Weights of a small GPT-style language model, trained from scratch on English Wikipedia.
Architecture: LayerNorm before each block, learned and rotary positions, biases on query, key and value, tied embeddings.
Each number is 128 + 32 x the weight over its row's rms, rounded and kept within 0 to 255. Layers, rows and columns count from 0. The size above them is the row's rms in percent of the matrix's.

# layer 12 attention value, 256x256, rms 0.19, rows 128-154, columns 128-255
size [120 116 119 119 116 121 116 118 123 111 119 117 119 116 122 115 122 117 118 116 120 113 115 120 112 126 114]
[[126 121 100 157 125  99 151 104 124 113 105 143 166 128  79 144 123 104 139 171  78 141 146 105 153 174  92 126 186 122 185  96 155 152 142 155 111 113  83  70 112 108  91 106 168 107 153 162 108 199 100 131 181 167 166 137 134 144 103 119 161 162 111 128 145 192  85 165 130 170 188  89 127 109 150 116 153 114 170 124 136 129 100 156 148 147 105 131 160 110 182 164 181 175 142 117 104 140 132 145 143 113 178 166 146 149 136 141  92  89 175 102 126 158 162 150  72 116  72  97 118 124 154 128  83 118 163  39]
 [116  69 121  89 160 119 134 147 112 118 146 105 111 207 144 118 166 135 130  83 125  94 131 123 110 130 168  92  86 149  97 116 142 135 101 169 102  96 148 161 206 126  95 103 144 119 146 124 118 138 150 148 163 105  96  52 123 130  87 209 135 204 119 136 167 105 165 150 141 148 126 160  90 168 191 134 120  85 139 157 114  58  64 101 110 124 159 112 129 165  81 165 169 109 130 133 123 156 131 147 137  47 120 119 153 117 172 122 126 171 115 146  90 121  93 115  95 106 151 145 126  79 160  60  96 148 141 112]
 [125 128  97 175 116 117  92 121  89 124 120 150 127  97 140  84 178 109 187 180 125 126 117 123 198 137 104 114 115 115  83 105 132 194 159 105 147 163 154 135 150 135 128 124 132 109 170 185 130 142 183 112 109 111 127 165 155 145 121 143 167 161 147 115  85 100 158 126 183 120 122 116  92 127  98 126 104  87 202 115  88 172 159 146 194 132 141  89 153 109 171  84 123 133  66  85 141 123 134 122 141  84 117 100 109 103  72  54  92 147 154 154 205  67 156 123 173 128 151 124 141 189  75 132 140  97  97 152]
 [147 158  62 140  69  83 148 150 104 113 217 143  83 100 121 123 125 113  73 132 129 143 155 115  93 105 125 103  85 135 173   7 132 108 122 105 136 105 149 158 155 126 136 163 108 100  98 124 151 133 104 118 135 121 146 107 159 136 198 161  94 109  68 125 124 137 160 140 152 166 147 144 135  94 158 132 126 102 122  57 104 103 150 127 173 101 183 114  91 113 147 177 104 133 180 147 129  95  94 121 180 134 108 106 163  79 170 107  84  83 105 135 121 130 113 106 141 133  67 107 154 170 142 128 143 136 155 142]
 [129  69  97 104 138 136 113  92 178 124 126 138 211 135  95 179 155 131  99  85 113 148 159  95 150 192 177 141 119 155 152 121 102  65 130 144  86  82  97 139 148 133 106  60 101  93 127 145  77  49 149 114 118 184  87 130  88 124  90 108 123 127 117 162 109 210 125 107 133 163 106 146 142 126  59 115 137 130 157 165 110 112 200 168 115 156 175  70 128 144 147 139 137 143 141 176  91 116 134 158 149 121 100 144 144  65 145 167 113 118 143 141 137  99  54  86 107 162 130 131 158 128 141 140 130  97 125  79]
 [148 115  84 100 113 129  84 113 107 168 114 124 145 105 161 106 141 141 134 141 108 134 122 165 145 100 103 175  89 167  94 146 147 156 130 118 135 121 129 231 148 135 122  97 116 175 102 176 121 138 139 144 140 175 142 174  79  75 126 153 175 133 134  98 105 114  98 208 129 144 199  95 131 130  71 152 122 113 146 108 162 147 182  93 113 228 150 143 165 108 142 118 120  88  80 146 111 164  61 113 110 135 123 221 178  92 110  99 143 155  94 136 133  99 104 125  93 123 103 178 114 114 128 114 119 130  70 149]
 [151 166 121 157 103  82  82 163  97 145 149 102  83 145 157 133 110 190 125 107 119  74 125 125 110 186 141 167 144 125 113 187 132 147 133 118  93 143 119 148 111 137 218 137  76 133 127 116 139  56  87  94 132 123 109  94 175  95 132 152 166  92 150 179 102 150  88 116 108 113 113 139  70  87 110 110 149 122 122  98 145 138 120 143  59 162  75 139 116  57 102 180 217 147 144 121 118 128 146 100 129 124 175  90 110 115  73 155 114 133 123 138 166 171 148 113 152 143 142 141 131 156  89 135 122 107 107 122]
 [117 105 127 137 137  99 133 106 191 147  72  96  92 127 126 188 141 130 159 198 163 105 110 117 145 120 146 121 158 143  97 119 145  68 160  96 185 126 137 219 212 115 143 151  77  85 146 155  61 107 127 146  91 188 176 175 125  83  95  99  66 139 156 131 121  84 130 156  48 110 123 114  67  67 147 162 165 107 136 123 145 131 140 138 136 125 180 192  92 102 129 135 152 120 113 162 143  94 109  76 157 133  75  93 157 154 156  96 190 115 177 136 170 111 121 129 129  97 115 106 173  95 117 106 157 142 128  63]
 [130 100 164 159 127  89 112 111 140 148 164 132  98 108  90  85  89 104  67 188  99 186 137 158 102 112 161 140 185 116 120 162 118  87 138 140  93 134 175 178 157  65 160 105 184 111 102  94 102  86 128 156 117 162 173  90 181  95 211 130 130 159 163  98 184 135 114 130  73 151 104 110 130 180 114 111 137 100 120 133  55 171 180 143 160 130 120 120 165 127 106 140 134 122 129 104 176  86 145  96 110  74  94 144 165 150  65 180 103 149 142 135 119 146 104  69  92 110 201 147 124 109 142  78 129 136 132 133]
 [170 101 165  88 130  76  91  98 124 113 137 181  88 149 133 130 117 145 133 150 135 163 122  65 125 138 157 128 143 118  62 152 181 186 208 136 130 163 111 143 137 154 137 104 113 146  57 193 179 156 127  96 100 140 172 107 144  95 147 153 129 127  81 121 144 118 110 133 116 124 131 119 128 120 174  77 125 115 123  75 108 116 129  85  96 140 110  26  88 165  84 133  64 136  88 141 117 145 149 132 106 149 150 143 105 113 162 118 158 203 122 142 151 122 164 156 141 112  76 153 172 108 171 117 131 117 176 158]
 [138 148 129 143  90 115 117 121  91 123 156  91 124 120  91  76 137 161 141 198 158  74 165 153 146  99 146 120 122 125 116 158 173 127 153 156  60 141 171 106 140  93 136 171 159 123  95 165 154  81 165 166 106 111 206 146  98 150 168  90 105 171  61 143 171 203 163 143 164 139 132 148 141 122 131 208 113 160 128  94 112 136  99 111 101 130 115 129 109 169 167 141 101 137  88 121  99 121 161  83 141 111 134 144  94 141  86 155 152 114 120 177 116 128 122 102 134  79  47 144 101 121 151 101 120 104 157 116]
 [187 163 198 102 122 174 131 105 181 172 157 152  78 154  95 246 117 176 111 133 151 150  79 142 176 107  92  95  70 117 121 112 167 160 174 154 113  97  89 141 101 147 114  81 141  99  49 162 116 129 108 151 147 151 101 166 135 144 113 115 150 145 210 159 120 193 148 141 137 152 160  79 135  54 131 148 126 196 134 153 167 114 119 114  91 109 144  87 101 120  73 122 140 172 109 141 138 139 178 108 119  48 118 138 139 148 164 147 148 124 120 105 105  81 142 114 129 108 172 171 108 159 121  92  88  95 155 108]
 [149 160 117  55 106 134 189  85 101 142 153  87 161 135  86 101 129 134 115  96 121  68 161  84 158  94 113 144 113 137 147 163 129 134 106 119 139 130 164 167  94  99 119 124 135 101 125 172 161 143 151 107 110 202  79 130 102 115 149 178 132 198 124  87 152 149 120 151 147 124 104 122 132 147 137  32 147 151  98 107 129 142 107 128  97 207 128 193 133 165 124  98 106 113 101 112 100 143 123  90 101 135  75  84 139 175 139 126 103 149 119 112  99 130 105  90 143 172  75  77 127 130 154 124 122 114 196 143]
 [183  93  98 144 113 178 115  91 207 129 128 138 116 128 154 189  85 154 110 151 136 120 124 124  94 169 119 153 148 122 141 145 127  80 159  63 174 186 114  94 131  60  94 152 136 114 134 221 166 145 117  57 131  31 143  99  89 139 122 152 178 126 104 101 101  50 150 127 133 105 131 134  95 116 116 104 142 145  64  63 115 134 127 176 106 162 150  90 112 119 140 133 156  57  83 126 106 139 124 147 158 131 110  98 123 136 135 120 109 159  80 134  88 128 108 127 135 102  97 130  75 108  89  96 134  65 137 171]
 [101 100 245 111 143 136 123 129 113 125 118  54 103 130 128 104 158 126 132 165 106 131 111 145 117 153 150 191 127 160 129 172  62 118 140 176 151 133  76 107 157 152 115 185 153 138 133  98 111  62 123 134  97 135 116 120 161 104 166 137  81  90 138 121 116 119 130  64 174 145 115 108 138 124 126 136 152 131 128 116  50 162  98 163 186 157 130  80 164 107 123 151 111 138 148 148 124 182  91  92 167 156 164 145 136 119 131 151 125 174 123  96 115  82 148  75 111 155  97  74 145 183 150 141 129 146 152 155]
 [139 108 141 142 181 160 188  86 104 111 112 120  96  63  78  90 119  90 161 107 153  60 133  82 129 142 137  98 132  96 166  95 154 150 133 142 102  93 122 147 140 149 188 111 150  98 111 143 132  88 163 209 170 152 132 111 124 151 144 164 117  60  56 138 114 141 107 110 150 116 121 156 138 160 106 121 142 172 115 116  74 194 111 126  98  95 103 108 136 116  74 123 181 114  99 179 162 131 101 129 178 188 125 141 120 157 152 115 160 129 109 142 136 165  76 170 161  54 120 127 139 167 104  98 100 132  90 140]
 [162  80 146 125 151 103 155 143  75 148 100  95 129 134  86 144 106 114  99 105 135 172 122 144 125 115 149 161 200 119 136  93 121 150 154 127 149 176 171 124 168 172 115 112 119 127 134  86 168 141 147 108 129 170 120 113 118 105  60  92  83 101 170 107 122 154 126 114 184 113 149  98 152  81 164 121 146 101 141 133 126 112 147 154 126 106  85 126 104 101 178 131 134  76  26  89 148  62 163 132 149 103 164 132 148 218 126  53  79 126 195 148 153  81 112 134 183 131  92 145 112 128 124 116 151  98 127  92]
 [ 94 113 149 143 170 154 105 164 139 123  91 140 102  94 166 126 200 133 103 126 111 139  94 148 169  92 178 110 145 133  98 166 167  84 109 155 155 133 126 216  85 129  83 130 109 106 111 135 171 191  47 118 120 150 164 124 163 154 101 175 155 133 116  97 107 153 132 165 110 196 165 140 117 151  96 166  94 140 144  97 139 145 103 166 130 138 133 158 141 207 123 130 152  99 164 157 144 101 112 122 108 145  81 161 110 102 149 137 124 109 143  94 132 127 140  94  83 109 205 122  76 106  88 194 123 126  92 124]
 [ 47  77 101 100 176 189  99 115 135 121 101 120 159 102 145 154  72 187 188  92 122 174 155 133 155 172 108 117 204 165 134 132 177 154 137 132 145  73 146 102 111  98 102  88 102 132  73 132 155 200  94 176 108 141 189 113  92 129 150 106  92  97 127 119 170  83 139 100 111 181 135 140 122 156 181 184 100 125 126 108 143 107 145 113  80 128 142 187  89 104 148 100 151 121 139  97 126 163 147  78 160 121 161 116  84 146 141 161 144 112 124  52 148 156  83 165 192 132  95 139 104 113 110 148 103 121 105 140]
 [ 81 112 132 140  93 132  66 119 119 132 129 116 148 165 172 145 172  85 174  94 104 129 154 142 131 132 111  92 132 109 165  83  99 125 103  90 100 107 120 163 127  72  99 142  86 198 146 140 100  36  92 106 161 128 128 156 172  73 160  86 137 114 206 123  74 148 215 109 125 101 117 184 140  75 154  74  75 134 145 119 152 178 189 121 112 133 106 124 129 129 102 136 173 150 144 108  88 150 177  98 124  90 152 153 135 129 119  95 152 115 131 170 167 200 100 140 107 133 102 133  54 139 180 130 129  93 156 131]
 [128 156  96 102  86 152  99 103 130 107 129 125 158 111 129  83  53 132 147 108 144 130 116 161 134 114 123 113 135 149 157  79 163 122 102 115 135 138 124 121 120 195 166 162 119 156 148 170 121 111 101 153 108 107  72 162  70 139  60 132 112  78 142 149 111 130  82 117 148 136  87 136 106 149  96  85 164  92 123 133 112 133 133  97 134 134 132 143  81 127 127 165 147 128 120 156 142 135  93 145 146 113 108 100  80 129  99 173  94  62 109  94 134 140 166 107  79 202 145 138 137 167 148 112 145 185 200 144]
 [148 138 121 142 112 197 137 103 132 103 113 102 133 107 144 177 103 107  87  89  96  85 139  92  69  61 156 142 124 156 161 151 142 130 110 142  92  98 190 132 148 115 138 110  98 110 132  84  99  94 130 139 213 179 158 108 209 145 172 122 110 127  93  49 118  94  82 133 143 118 155 136  70 131  91 126 167 143 201 150 117 156 127 162  83 104  84 172 129  59 105 120 148 119 111  84 114 142 161 142  80 176 131 152 133 169  79 152 166  88  84  98 133 148 181 106 109 145  91  94 157 132 131 177 102 111  80 154]
 [151 131 143 181  59 133 103 131 133 167 136  62 136 105 150 164 126 106 182 113 122 112 110 134 150 137 195 114 115 133 145 114 127 189 137 176  89 164 125 173 137 117  69 115 164  99 173  95 153 126 132  77 108  63 131 157 103 149  80 104  83  53  84  95 142  98 121  81 169  62 141  79  85 155 104 139  98  72 172 106 161 118 134  93 127  66  90 185  77 132 144 177 106 139  97 109 134 129 112 114 124 113 145 150 160 119 147 100 122 139 124 136  85 141 161 117  90 111 137 109 113 158 147 106 137 107 132 197]
 [119 152 136  98 146 154 179 145  98 157 133 121 163 134 124 143  75 139 200 178 124 148 140 109 124 167 131 143  46 115  82 143 186 171 214  67 103 137 105 116 119 183  89 150 141 105  97  98  90 145  99 155 165 170 164 106 122 126 145 173 137 160 168 122 104 116 146 151 135 103 130 123 144 156  46  97 168  81 159 106 138  87  93 107 136 106 140 141 128 136 166 133 127 122 140 161 109  77 165 125 120  99 110 141 116 114  85 158  93 129 105  91 112 164  35 139  60 131 180 137 151 126 131 112 163 140  92  53]
 [174 164 126  75 138  45 126 118 159 120 137 105 175 140  74 113 159 127  34 110  90 143 164  83 127 126 157 132 144  94 203  93 113 126 123  88 156 154 171 171 105 134 163 111  95 165 157 138 143 158 158 188 129  53 152 125  92 143 139 149 149 179  90  90 171 175 178 160 122  87 108  28 113 137 119 179 112 110 142 126 116 109 177 163  79  63  87 159 113 150 100 133 103  97 123 107  95 179 133 160 123  63 154  88 154 115 143 135 149 130  94 116 175  89 122  89 140 146 127 155 106 126 149 151 137 144 150 133]
 [116  72 101 103 144 127  99 171 108 112 192 163  93 142 123 108 161 153 117 145 109 140 225 135  87 114 151 137  96 147 129 144 105 179 140 152 192 156  99 128 126 188 108 116 126  78 171 135 143 147 102 134 145 219 181 128 162  96  78 135 169 109 133  88 156 139 154 109  88  97 119 116 173 108 166 127  77 151 163 135 177 139 147  72 176 173  71 104 123  76 138 117 152  84 167  97 196 163 118 106  92 143  81 190 103 121 114 138 134 122 154 123 102 106 135  86 166 116 131 152 111 128  66 140 158 172 186 123]
 [ 81 163 139 139 104 129  95  79 197 152 137 107  50 102  85 129 138 165 132  87 125  70 168 137 153 157 110  93  98 141  38 155 150 165  92  78 154  87 122 129 130 141 147 152 130 139 103 149 150 156  64 128  89 133 174 126 110  99 138 140 180 126 129 138 140  78  75 151 160 128  88 127 158 174 105  92 123 128 128 143 104 136 140 161 135  67 140  75 147 202 170 119  86 104  96 111  92 133 153 120  84 115 127 131  78 127 167 185  82  96 209  76 121 111 105  77 170 153 122 160 117  92  94 131 101  96 127 104]]
# layer 12 attention output (transposed), 256x256, rms 0.158, rows 128-154, columns 128-255
size [120 117 119 121 118 125 116 119 126 113 124 116 119 116 120 118 120 119 118 122 116 113 118 119 109 123 108]
[[ 80  83 136  95 134 105 146 154 145 161 124 143 214 190  94 101 166 158  90 173 161 144 163 135 163 129 115 123 170 109 149 159 173 110 125 149 149 196 111 146 119 162 135  68 134  60  94  78 144  55  68  77 116 128 145  79 121 127 130 108 154 156 116  94 141 123 126 124 112 155  90 162 200 114 123 166 187 119 117 118  93 118 122 103 112 146  91  95 156  92 113 123 127 161 124 141 139  67 152 133 138 145 103 133 182 133 119 134 122 132 166 148 128  52  44 118 161 123 135 138 147  64 143 133 176 127 150 108]
 [130  92  75 158 158 114 173 151  72 202 128 115 175 119 133  94 157 161 129 124 125 139  54 184  53 154  94 118 110 128 152 167 104 135  96 150 114 173 117 136 171 136 100  87 102 152 153 162 125 191 114 115 105 157 159  55 141 124 105 144 160 145 185 149 114 106  88 157 129  93 112 164  79 121 114 142 138  70 145 122 146 112 135 164 154  99 167 146  67 130 122 138 168 152 122 122 154  54  93 125 111 121  93 113 129 129 160 112 159 140 128 131  91 158 155 176 127 118 168 173 184  96 104  67 151 154 183 107]
 [168 110 121 123  96 154 102 118  38 102  96 140 160 103 108 113 107 120 118 168 151 123 121 110 147 145  86  98 174 106 112 166 128 102 181 221 210  99  91 106 155 169 104 195 186 130  77 133 169 147 137 120  58  87 123 127  85 121 103  76  89 123  93 163 100 101 169 154 183 164  95 132  91 138 145  88 126 146  94 138 149 110 148 112 158  84 115 128 187 208  89 116 137 172 135 164 138  78 120 174 136 120  89 118 153 115 114 107  81  92 124 117 129 127  35  71 124 101 165 123 128 155  87  59  90  90 154 156]
 [125 105 124 101 134 122 126 146  77 145 144 128  61 115 116 127 177 141 147 173 112 136 149 145 150 106 199 171  86 176 148 144  84 112 120 122 144 152 104 101 134 111 145 151 139  38 142  98  90 173 133  92 106  59 121 126 114 128 117 148 172 102 187  91 146 150  78  76 127 130 109 120 159 171 129 120 206  94  56 124 115  64 118 101  73 108 179 106 131 169 162  90 107 151 196  79 162 136 105 152  97 105  52 136 107  85 131 119  96 144 170 123 138 192 120 132  93 101  89 173  84 100 131 131 168 116 125 102]
 [ 79 113 130  61 130  88 168 106 152 104 126 141  65  74 127 155 152 114 119 139 140 114 146 174 100 143 100 108  71 142 173 120 106  85 122 142 147 126 154 121 144  43 199 145 139 108  56 162 152 150 137 123 181 128 200 129  68 134 130 180 138  96 136 105 139  53 126 109  90 190  95 130 142  30 105 113  41 162 185  95 175 136 168 168  98 165 146 112 111  97  94 127 100 244 135 141 129 117 158 104 118 182 109 111 114  93 103 154 169 128 145 168 145 155  88 178 152 138 187 138 154 162 119 134 138 137 152 136]
 [133 138 129 165 128 138  50 176 141  71 105 192 107 144 147 112 158 143 162 112 146 121 115  96 128  99 151  95  89 113  91 107 149  89 135  84 132  66 159 160 146 131 154 153 192  64  60 142 165 123  88 118 194 100 121 102 123  95  78 165 133 107 171 130  96 170 159  78 187  95 182 172 129 189 111 104 127 108 128 104 103 171 114 144  90 168 126 172 105 152 116 105 141 174 164 107 113  93 182 111 145 146 157  89 108 120 106  91 133 188 138 132  74 136  58 155 146 149 158  86  92 140 131 124 161 123 124 101]
 [ 92 115 118 180 189 107 167 169  73 136 101 152 147 125 145 171  94 142 109 126 122  75 143  74 134 176 110  86 150 119 117 104 118 128 122 177 142 127 129 123 135 104 174 111 162 131 115 173 153 121 151 174 143 109 111 197 139 114 139 206 166 112 132 200 108  88 117 151  98 104  65 150 120 127 125 159 115  75  73 157 105  87 152 133  39 145 104 190 115 140  61 116 135 105  83 125 107 104 112 104 141  78 141 209  93 109  51 130 135 127 113  93 172 104 161 115  60 125  79  97 158 129 128 111 156 164 212 127]
 [128 136 167  87 111 119 119 123 143 132 107 175 111 115 137 102 170 170 141 118 143 165 132 130  93 139 105  67 110 145 205 171  99 139 111 132 164 107 110 133 100 200 115 124 130  65 149 176 165 161 122 126 107 135  96 163 169 133 146 153 117 171 124  91 169 159 136  72  88 133 142 120 165  68 165  59 170 147 163 179 157 161 131 102  81 178 149 174 101 149 143 135 145 121 162 149 123  93 191 113  90  84 130 108 119 192 126 173 111 125 141 161 120 133 137 142 140 122 163 156  79 123  56 106 167 108 138 158]
 [ 90 119 115 131 124 163 123 128 187 169 154 129 146 128 126 180  80 116 101 137 112 168 139   6  92 100 124 100 152 157 140 128 146  99 141  84 141 145  84 122 113 137 111 220 115 132  98  57 107  74 118 145  83 130 138 104 170  82  95 132 159 137 150 120 127 108  88 169 105 124 204 149  72 162  80  92 137  69 133 140 147 136 173 145 103 125 120  80 123 118 155 115 134 116 159 193 145 106 106 172 113 102 118 159 114 176  71 150 119 163  86 117 116  89  81 121 131 164 193 149 133 164  97  77 160 108 169  94]
 [127 129  73 128  95  91 120 116 149 134 110 110 140 177 149 136 167 163 132 111 185 172  64 120 176 136 197 124 117 142 116 160  82 114 160 124 154  54 154  99 153 109 152 116 158 118 149 158 129 127 174 173 135 128 126 173 159  99 134 163 190 138 127 126 145 110 110 164 121  88  90 109 129 151 136 101 150 176  97  94 136 138 131 116 150  99  75 126  87 218  92  67 102 122 138  84 155 149 116 153 108 152  93 182 154 106 100  58 195 107 194 193 151 167 177  74  91 138 140 100 144 162 105 118  77 159 193  81]
 [123 132  66  87  97  90 124 123 133 105 182 121 160 134  82 144  59 159 134 137 115 149 103 158 173 135 147 101 140  99 176 119 193 134 199 114 120 121  54 123 168 108 105 135 167 145 147 102 142 150 128 163 121 118 100 121 146 116  94 106 123 102 110 147 150 152 187 117 109 140  90 116  90 178 111 148 126 173 173 147  99 109 152 105  90 223 111 122 108 129  90 103 183 176  83 142 146  94 146  72  30 160  90 127 167 150 155 133 170 173  55 137  73 135 157 119 126 174 139  94 131  76 139 176 159 148 127  98]
 [ 79 144 110 172  81 134 148  96  99 113 132 138 111 144 175 138 109 143 147 141  87 166 156 107 127  83 136 119  63 171  58  96 113 130 160 140 157 141 129 142 126 159 155 148  82 165 149  97 179 105 140 156  92 118 137 158 109 133 155 174 150 161 124 131 109 127  83 135  70 167 120  61 180  83 185  86 121 147 159 133 107 106 138 142 102 123  69 158 107  52 148  38 179 136 129 124 101 156 142  99  99 106 124 118 131 146 152 110 121 149 137 135 155 119 125 127 126 118 131 147 115 158 128 157  51 136 107  91]
 [101 133 181 151  93 121 146 179 121 148 122  97 118  90 126 113 102 137 125 123 119  71 105 162 149 203 142 131 115 117 103 135 141  71  87 161 135 163 111 131 130 118 100 148 161  91 118 146 166 169 145 143 147 108  84 112 148 136 114 101  95 155 139  96 185 141 116 107 129 145 155 174 153 152 199  30 177  73  76 122 111 128 136 137  76 121 113 125  74 175 164 118 157 148 135 110 152 132  54 133 108 149  98 153 147 129 200  93  59 108 100 126  80 135 159 150 146 182 168  70  55 139 137 131  95 172 103 128]
 [104 134 118 133 181 167 147 149 133  90 100  57 133 153 140 134 119 125 131 163  93  94 159 139  71 132 126 114 140 119 208 119 112 123 137  91 145 115 128 148 157 159  97 196 140 177  66 180  79 122 118  62 110 140  68 143 158 183 141 137 134 169  86 135 146 147 159 192 133 103 137 133 158 125 132  97 136 142  53  99 147  48 179  92 134 168 116 170 128 130 108  79 141 110 137 114  88 139 100 121  73 141 163 144 159 189 112 135 148 158 124  52 139 140 140 137 125 102 163 185 105 179 119  73 117  65 157 133]
 [153 126 135 150 109 102 122  75 113 115 152 109  99 118 101 103 133  59 161 154  87 155  83 138 110 187 117 121 152  84 150 136 120  21 149 119 103 123 141 166 134  86  99 116 116 176 136 176  99  98 120 163 128 133 118 100  99 169  93 148 172  72  97 140  97 140 132 142 166 160  81 114 138 166  84 112 132 188 127 137 102 147 100 145 114 139 117 150 110  97 146 128  70 140 136 103 138 100 102 164 141 152 193 164  95 104  97 129 101 117 149 152  55 130 128 178 148 145  96 153  96 153 119 157 137 107 209 134]
 [164  75  83 189 152 139 174  93 118 137 129 174 118 171 172 121 147 155  69 103 151 119 109 124 174 112 135 192 143 112 106 119 113 154 130 148 135  94 151 149 117 113 104 167 153  98 102  71  69 136 104 153 142  72 103 172 179  91  70 141 127  55 126 122 130  99 136 128 145  98 145  97 208  72 101 140  88 109 114 104  99 106 136  72 151 184 127 136  97 137 105 123 139 133 103 144 117  98 116 126 166 149 105 115 106  97 191 172 110 153 124 141 118 142 115 156 152 195  98 159 119 121 127 123 195 104 113  75]
 [123 145 146  69 150 193 107  96 151 150 125 112 150 179  92 142 108  89  60 110 127 165 127 183  91  96 171 160 186 153 111 163 147 137 124  92 137 119 171 113 177 125 165 126 158  99 140 162 160 166 124 148 127 183 130 112  99 102 113 129 107  93 158 141 173 106 146  83 125 137 183 155 144 111 113 105 177 141 188 115 130 125 126 113 119  89 138 144 103  95  93 151  65 121 144  95 152  58 134 113 183 141  73 135 122 142 131 155 111 173 122 171 120  91 107 111 101 123 127  81 109 160 122  80  71 166 134 147]
 [140 145  91 127 141 113 177 159  86 152 123 100 122 107  97 170  74 115 138 135 186 152 120 130  99 171 111 120  96 133 176 168 107 128 124 120 169 120 132 177 216 146 151 137 123 121 135  64 157 153  81 121  95 117 143 107 100  93 158 137 105 183 131 129 134 123 202 119  86 140 168  66 104 129  58 162 139 128 163 103  87 144 142 138 129 120 140 145 151 174 125  98 147 176 129 155  98 167 217 132 195 116 116  86 130 167 158 161 100 200 104 109 111 120 146  78 134 151  59 213  77  65 115 109 182 137 110 144]
 [109  91 133 144 178 139 119 154 103 116 165 118 185 119  99 129 125 102  51 128 136 178 160 143 118 135 127  70  99 131 116 115 154 116  81 137  76  92 118 114  66 124 148  80  80 144  85 132  65 174 144 126  95 132 132 108 118 148 180  54 135 171 135 104 133 131 231 122 148 167 160 187  58 103 111 171  97 165 126 191 148  89 111 143 130  93 163 170 100 146 116 128 123 114 142 140  89 188 177 127 124 112  82 142 103  97  19 120 153 175 118 181 162 175 126 112 143 196 107 104 104 121 135 111 178 156 102 155]
 [126  75 191 162  67 117 132  81 131 104 191 114 120 120 150 117  82 170 150 142 167 166 111 146 158 152 149  90 215  93 192  93 140 135 107 193 142 129 200 126  77 120 100 159 106 155  99 124  85  79  85 157 158 151 128 105 128 124 173 175  95 123 126 112 106 109 131  49 152 102  91 109 133 128 173 157  92 172 110 119 144 100  87 107  74 100 140 144 140 150 131 116 106 110 148 108 146  88 169 116 108 143 128 109  96 133 145 120 129 165 145 136 128 148 114 109  94 126 101 159 158 170 148 102 107 130 138 104]
 [104 156 142 147 105 137 170 135 108  72  97 143 114 139 170 122 159 192 160 117 114 101 105 137 160 136  93 107 158 169 108 135 200 111 106 116 156 139  92 131 190 152 174 172 120 119  86 112  98 115 127 127 150 132 100 109 142 107  26 161 148 116  68 136 181 156 115 171 134 172 111  97 144 182 184 120 131 160 131  82 136 120  74 144 147  86  88 143  76 153 146  92 123 148 149 153 217 163  92 143 104 168 173 200 112  70  96 141 142 125 175 113 211 133 122 159 104 147 116 129  81 140 159 121  93 164 112 142]
 [134 143 121 105 131  67  81 111 176 181 167  89  97  79 146  96 135 154 130 148 215 200  77 134  91 132 113 135 128 151 174 123 162 116 151 107 188  70 143 111 167  78 126 167 118 129 100 120 106 135  96 145 150 148 135 151 164 109  93 150  95 193 104  96 142 163 126 158 138  94 131 179 142 130 132 100 163  54 147  99 140 119  92 113 132 108 134 159 101 133 112  69  96 134 124 138  87  88 137  88 130 104 125 124 104 103 178 201  98  92 165 144 109 118 130  99 152 149 145 197 128 140 109 156 167 187 140 119]
 [129 164 101  84 120 136 126 148 130  78 139  71 151 115  87 119 119 148 162  98 115  98 144 126  78 198 189 149 161  90 112 143 141 135 121 156 102  97  98 195  78 151 115 173 118 161 165  66 115 111 201 130 124 127  99 127  92 121  96 163 172 122 125  98 147 148 159 104 132 124 160 119 137 153  88 145 140 135 146 125 109 137  82 138 123 124 129 177 107 141 156 140 156 116 181 108 155 122 140 135 189 207 136 135 144 134 114 138 103  75 128 185 132 125 120 166 146 122 147 163 149  93  72 115  74 135 144 101]
 [105 144 156 125 157 158 167 149 164 155  99 108 115 120 127 140  97 114 195 150  87 119  94 126 121 107 117 151 120  45 111 133  87 104 115  76 112 155 113 137 156 169  71 142 172 161 111  59  91 159  87 116  95 124 110 127 200 126 118  92 121 166 107  71 107 134 114 168 129 114 110 120 121 105  97 190 112 156  71 161 123 206 150 136 101 135 127 101 120 125  77 168  82 164 172 145 119 108 164 107  77 104 163 125  88  86 136  64 160 147 139 101 171 110  65 173 155 116  91  70 101 125 120 104 154 135 156 127]
 [161 145  88  95 137 147 157 146 124 141 109 109 171  99 136 113 119 171 101 113  46 121 168 131 138 102 109  81  99 113  89  98 165 118 162 126 108 123 142 114 156 140 143 151 114 160  92  48  83  97  68 114 110 126 137 102 154 149 167 134 118 183 136 167 120 104  84 128 158 125 157 149 119  60 152 129 184 130 158 108 143 164 174 130 159 188 145 146 105 164 177 104 127 140  77 137 184 173  83 114  89 113  54 114 129 137 125 144 164 128 128 111  67 139 156 133  63 100 111 189 149 167  94 157  82 200 141 119]
 [102 184  74 171 141 130 151 104  81 172 115 160 122 174 162 124  65 141 100  83 168 108 140  93  71 165 110 172 129 137  95  83 113  64 124 114 144 130 126 111 144 177 131 114 105 144 106 153 126 153 111 169  91 141  93 155 114 151  84 144   0 162 165  68 120 131 141  87 138 131 140 118  76 105  67  93  99 135  83 135 100 143 145 146 202 132  83 139 158  88 118 113 161 153 181  98 138 103 152  92 109  86 169 121  72 106 128  73 124 117 103 203 126 142 176 128  98 121  87 109 118 141  78 165 114 155 120 149]
 [ 87  97 137 152 112 159 159  80 102 192 134 169  97  81 107 143 135 198 148 117 157 120 116 148 121 144 128 132  84  90 104  76 118  47 158 157  55 100 105 131 108 162 184 145 109 151 156 130 145 150 117 110  89 116 135 132 107 103 154 117 180 133 186  45 110 162 142 145 111 140 176  91  65 114 157  98 134  91 114 126  89 171 158 198 117 199 110 104 152 212 140 148 103  60 115 146 134 158 112 140 116 165  81 107  96 160 115 134 104 129 132 107 128 130 142  81 108 119 210 149  89  98 181 146 100 113  74 153]]